python train.py --intermediate_size=1024 --positions="rope" --init_std_up=0.0236 --beta2=0.95 --max_grad_norm=2.0 --final_lr_fraction=0.0 --max_seq_len=1024 --doc_mask=true --dataset="wikipedia_en"
Each number is 128 + 32 x the weight over its row's rms, rounded and kept within 0 to 255. Layers, rows and columns count from 0. Numbers have three digits each. The size before them is the row's rms in percent of the matrix's.

# layer 2 MLP gate, 1024x512, rms 0.119, rows 948-1023, columns 256-319
109:099076142160102120145090122128140087177192119117141123079090110196093147135124104106131129113155099117117111088166083158095116168160118149205116163143178076058119121164097088108106088119107095
098:147124113116164089124130133099108147120087146116169127099126178137167139110167190150101145098110177101126055102083091164110071148139113140203116095093083170089120123124143151144124129146104151
100:082159092095079065155119140096148118109164141091093158166132143179089166197119109058129175174078093092109145202083095043162186132102092160080135151127059151135104139127120144126106138105101134
105:142133075112058157125170162194155162115143104154173158119136088213144125134143104136130100169107111175127163121142141091125146140106086126163146123141105134110078108109097149149113195109128098
099:088141070130118100183065077115170126122113125070100132083159108179164139101173148163141101161162112106158150125087121130088160144167088121122123113084099185115108182128155158145139129051145151
091:152139089129091121105094097136078225154151169078152084071195128145107061136141055092100143130133119141118173115128171158120134107124119113110154147090202121161205146117165108142132124128132063
095:179109169170084115085101213158122146156102072133168131114156123138089110158089097152170116128142152130087145076152125145163112073126130165082117122146172132147191113168157103137140205107120120
114:113068053151174127127117106148108074161128095146167104138097072154058138137112150148146173152178092126115195125122115149151126119078180133138134192134136152089143098140059120137119141170112109
097:126176119199136092122123086182154133028153143138064134105176139164083108107121099092155092208081114151134162120119163124149191147170144139141160119115118138105167134112098137145154144102099172
092:119106041121135122109155171110086150115194081119132158125130120146101091118181117198149152165128195146184112067096107110136118133111148120168100162146119143086096116090216079120154158131091114
108:126126155093161142203144115085150135131129124190124086145129130139148145085007154127100141116160140125117126191172132108121128150135123162155101102099145134130102153123131099108138105162124134
099:151162088159084139122144110160131168175110150148109179085143162151112157092153111121127156091112166107106151134176119136103120164123107094153101174117117107187159108164120180118155100187166121
092:121160142130092108138092198147120106159135141133164137097179084103081183144091116125128092169145156142180201156131094114140129100194187147077143077123119139114132124101130116109047099109067128
094:142165136138101145092102088078154133129120123106140097107138107131171174126155104075128104142130188104155104105104138114151175125095129097098181125036127129135167130128116083081074088118151136
088:167130178085065108155135140092124140068117147141139145106112081175146153099125151129141158144101083167088164139168200176123109089104106109103108157144177124109091133180121081137146127085149138
098:142130111136073160178144163132148144126109108089087089127120152148117147114096149103110147097169146116102148146171123109094114096145117066151131178075148191144139097122141135195113129141152098
100:177205134138141145112155139096103135187099140141111151131152111125094150086187136140153126137108171092074081135133122138120113111168137150123118142131175158141109130108115110121158150192162081
099:088132106117127152137143047141183080104181093145082134152083099179102093130112077147132159146133127095165128107154132137116081170082113132105077186152095041101094152175094127135117108095093171
091:198184127149179130087146118094147122147177109113107121114116109201097145129140153106164077089142115210131107095095117132095103070151127141116080127121177147172089162086110127113136129127133134
108:160106163173125169172186133135105170073098095139164068192136110140138141068200128144169096110123081128123134062130140153130138135141073105205076131095161099097102160151132141170148150095126142
125:146116159127187154136158088125167154122143142117126156074141176158150123110122148133095132147086161147102099172167116075029076096124114136076141131121090123129051106131120102152041107088129082
097:155108147162119113164120110135100091110113132116111196078106115146142070136138116117182138136113136098096088081123140098158126117120138140153106161148117138136143127152136145054132110112162131
106:101119105154114126177100116097114108168118143099122109196105200113144109094105121072121128177148177127157123081119099090128222144145126086159099148127103110124112085097160101070093131174102149
091:107184108138109123171166153125136123148141110133148122107187112165121120181128123155128109146121081143127175172099162138117130098113092174144198133097091107146132129055108157149112110131064178
095:152158161080138098114171073131094120127155054161128090175151106139141118106114072120141132151174177156115152139181104099097196105137111122119155188143154160131205170119161151105118114140162109
115:077098175098148092148172255128140084139102040147129120093150128139093140109142180116187109131115125159061127134117103136084067097121158129125087154117149112117120110141070174120142169134135173
107:093143154099150113127084109190130157083143152070118131102172106190192100164178140110094106171103154090157114108138121077100132109156132194115072079160075092150112118176109104094129101093144187
106:068063135162154178096133152133086133160148133106198115120177162131112149162144114082144102129119141133204118165113137059128094023086104084130137183143086167143121108072079128122207120131134117
091:086149105175109115122142173122126089105126112093127118130114108136148111196147085129109139102073173142110103085093094142148148089155149140129136107119164088094100145122115120132137125137123113
098:086131166158079151150136110133164118124115105091124123101129142150071167149107081150127132134072116089154115118082160135155144153105148144103140138146159172124158152099089133090106184138182074
091:101151111125094076140135136108118113134143149066109156095127132158101125128051150080094152068149197161179140097144120152190141132179169138110127137126170199148185122116143166152141160130168139
104:162149104152111153123087121111103104128073088128135171133165124127112120117188124173148093090075098132075110121066174107170106127087147107123193143157122070102151071104156109118116169118167171
094:113155129134146064149063100086050112190163129121177069133091161100094147142161149130103140119172140133155088130114145102112086175134134158138101114125125152113109139161081157127128138141147129
098:058146161092161128113108105086169076122048089088073131120124119101122103113087155130102101182105085161121151138077096154137127099171105128165123125111137144121133146070157172134193176155106137
104:098124108113097109099115140094104063147106090104194110148144084149134167169084118107115085180172186118158096151154136142085129155120106121094183076033133169163167164167154175128182120059099140
099:106178125205117157173034139116158110132145146125140153152148133127165138132133130072093169110123125088109178139133103155205099124114187081113138136141146160110131171137163098099127147124080166
096:177142164129078124170201153115149088097135115113077135067033143153112137166106151140167089124107104132124132115087099126058152155139067135110084141155068129190090113103081148128128158157045141
093:152131112144158136163136085113123126143105115142108173204117166135139099132086169101071095136119174114068137112094171154194124127101155106129084108085111144109121114180155132126108131155104192
111:116130155168073103117146123193146154170105093105126122134121131138106092169104054108092134122068105170163109154151082128192128125146187151062109101170057187085135127131190091173161138181153144
096:110138131125145198114103078096141125151133148184118168171159147136144161084167099150130173171150118139159095097108150172111076123146159109136123175094119153151177095117097119136092097081163080
103:143132113100138096161125074099130173133159195092146123158184119087147071072089135126140146171145147154154120102155135101172176070116105115095150130153146182154100191146077154098140087156088162
103:140149096137115172173148119083123146113127147130131167100099087117187154173060187178123116166107093119086095126136150113109111088152157153090115095155183161143085094111141114093186071091087193
095:159104144101122133155108130119145117149094134140135087104073156069130147145118135113111210177094122142155099107151162096153084075164166095152097175109125106150103105111122173188077169108178106
101:177152065138128143109139162137188144128122105133140107143115099134119137133161060122164133153150188127151179107197124127102117167155134097166109154132156096121151163141094110091111158163093116
114:120193143139125201103148131033118148152087150132130126121163129142145106186106130167152086132101146137111184120088121082094122078125111104088112117165123123234156099100106127099133137130157065
101:125064122159108083130163149089119132098152105128099130082147116107092119084155148088101132129136123106127045090154115118082153088143107168093174104077091135147110185142129110129130157129140161
112:090117144108105108162176107147142135166108102180202162181150128136140086084080162133159180117135073108180138092136147141123131093103159139153123136149114082136089152203115183142160101101135121
102:075121087149116149176122126154153092136138118076155169110093111115128187164081156123095093157128212151099148148153025103073128132121059160156140101155102098126101139153127163120119146094141074
102:157166116179104072073175113097122107168068092160129124071084149110121139109125125129156140102168129177124167054130105112195125115118067124152161193146132124138110129136152099166112122179091128
103:126085153095127108159166178111124190132098130093200129129121089144140150149051144139105097132149132068146112156157116112105114042144106167087168112108182152171075144132073111134166124138178136
105:105158126158110134126149088060135172102082150108118116193206118171102053161090093144168109152144105070169149135115083120117107174100158072134146040127141165155152087133143053111130116117147117
099:128127135122107169110151107101145145118112107149143126148128175138100078156112106078127140163136117069066161143085108091149133170088107080136163046156112138110132131164120092137147117159098162
097:106076112139064147086157111135128157165143141142145199117098157134136159072180083162131125157099091137150149117125086124136129116177180116137170131092118156132173148129150113102086127130112140
112:171134125107084153204192119090135111171134165187072134088137128099128154160167088103194193143112131206112143095133157122155098164154144094166153047133100076152157168150094146162157103109151158
103:170149112106165094126133108142151117109075169123135172162118114157145122132095118077082134159070080165136119167070124137171134106105199114116111122135238120119146137109142143119168115084079148
104:126172122110173127172181132098141218155075112141127147149191109099146141156167155096157106132163117150104174110127161153150081192115114153125162155112146123123119124122135095154107171084078082
090:081143133098130126106091145171099154186164110160109189078165146166101186103070139165062110086117167134099118119103158129128079102129101166113226152107141168141182135100069124117145113096104076
100:156171130185125105124110128076132185138171107124091101129130162117105126138129128143168135156166095098148116147203141131106112117085156154139109142090099152179116092059138163116151141120104092
097:174176151094115098087138133161095085078108190144164140086147146118136163160150110203103089152197123076059138057108128100106124178146123224099153134112135087109117146162136136119078155136134145
094:165100086095086124129116117073115126142190166084127137041119087060146099126164146131094108125132102133141078119125113153150139140122168130120147084097075098134068135114144139152154118161165099
101:065125123116067117140145129125113161132146121177152119126124181079163156091128155068084139131204035132136116108149154106134155173135143145158146120109109124146191127116114182120102101067128131
089:141083131142150118087161127140133119116145133177099147157127118108118116099137083172174106147099102094121115127186108170065124135150153104082178114071155136124123130162078124129117146176128143
097:132119137108064169129087105073137116170163115128090126103125073108082081088196108145064120090136185083172114111173121100095123127140133114156099127101181105183134193138123137157082134147116071
114:121130085103147133124163156142087095140114128088120101150130112109114135159126106116117209152111142101134120124126171157101107139115069106103104117111147108088112103138118191132138164099108089
096:162167102142154141111155151177144161093097142175115098156151116070154056125128159193130173131138112118092104193165107082089065155141133143120120101121158169104186072110069135157126101123113143
108:154128099117136116068097157146052102082114117075074149106133121170091091117168133140121097165130175130124134070120113108065182100134095184102174137101088130172054132126098101186090149141139115
101:114126125136136126062125085068107096087113081131137062117134162129128177104130130075116153084164124080133108177115114158103166129135136111088145165101063131099123079163156110113136146135140128
097:139135127172117124122099157178092147138152127133077095067122112137140120166119145141128205151116084054173142129129123167090128113115125128086162152130158061154167172058123135113115181132132147
094:156123105115115093088133113132125090118163136063066131113112092133151121149155137147122129145175100073146084095143100121153167121120181205098148098145133157171144156099158149129163107150096157
098:124186129105162116153131173133170130078147181143156115126075098144131080077159178098182128053114122142097174104066140116125093198095130150150132120107097149065191217171159094143088168123138101
100:147182058076114092121156201078095100093094120141070196130171101093143073116166155115172152159105131159197174112118129184087149115114122138117150135137168101154155057162075108094108092137150178
093:155110136148117118142122119118149185081086171173136063160116108137160096152094096145138143138120124162148195089168150147055124123114128112099076122102130129126187105183157149174124199131071114
102:125166121104126147136184137107162149106115106054153068141165096073092076104108205142159138162108098094093109118146173133122072147087077204108110161100127180184144145083129105150115165123105006
103:164165085122148158093143154054031136171065147102131078104120132120161174216113144085136173147168143088135142158119131140161139109081101130155082164164108110088111063115084120148119169181148088
098:151113184112194085169167138126122158139152136141181112144163104153090099122133146103144094091140174093131142089109151111172137056127178137165133126137145107113099128161219146137128184144102133
102:089092145098114150135107087154150156131100103149129149087137111111140110132205066135163190180159124092114126093132058147121153139172106094155103206136135135113153112181104119117113122168142070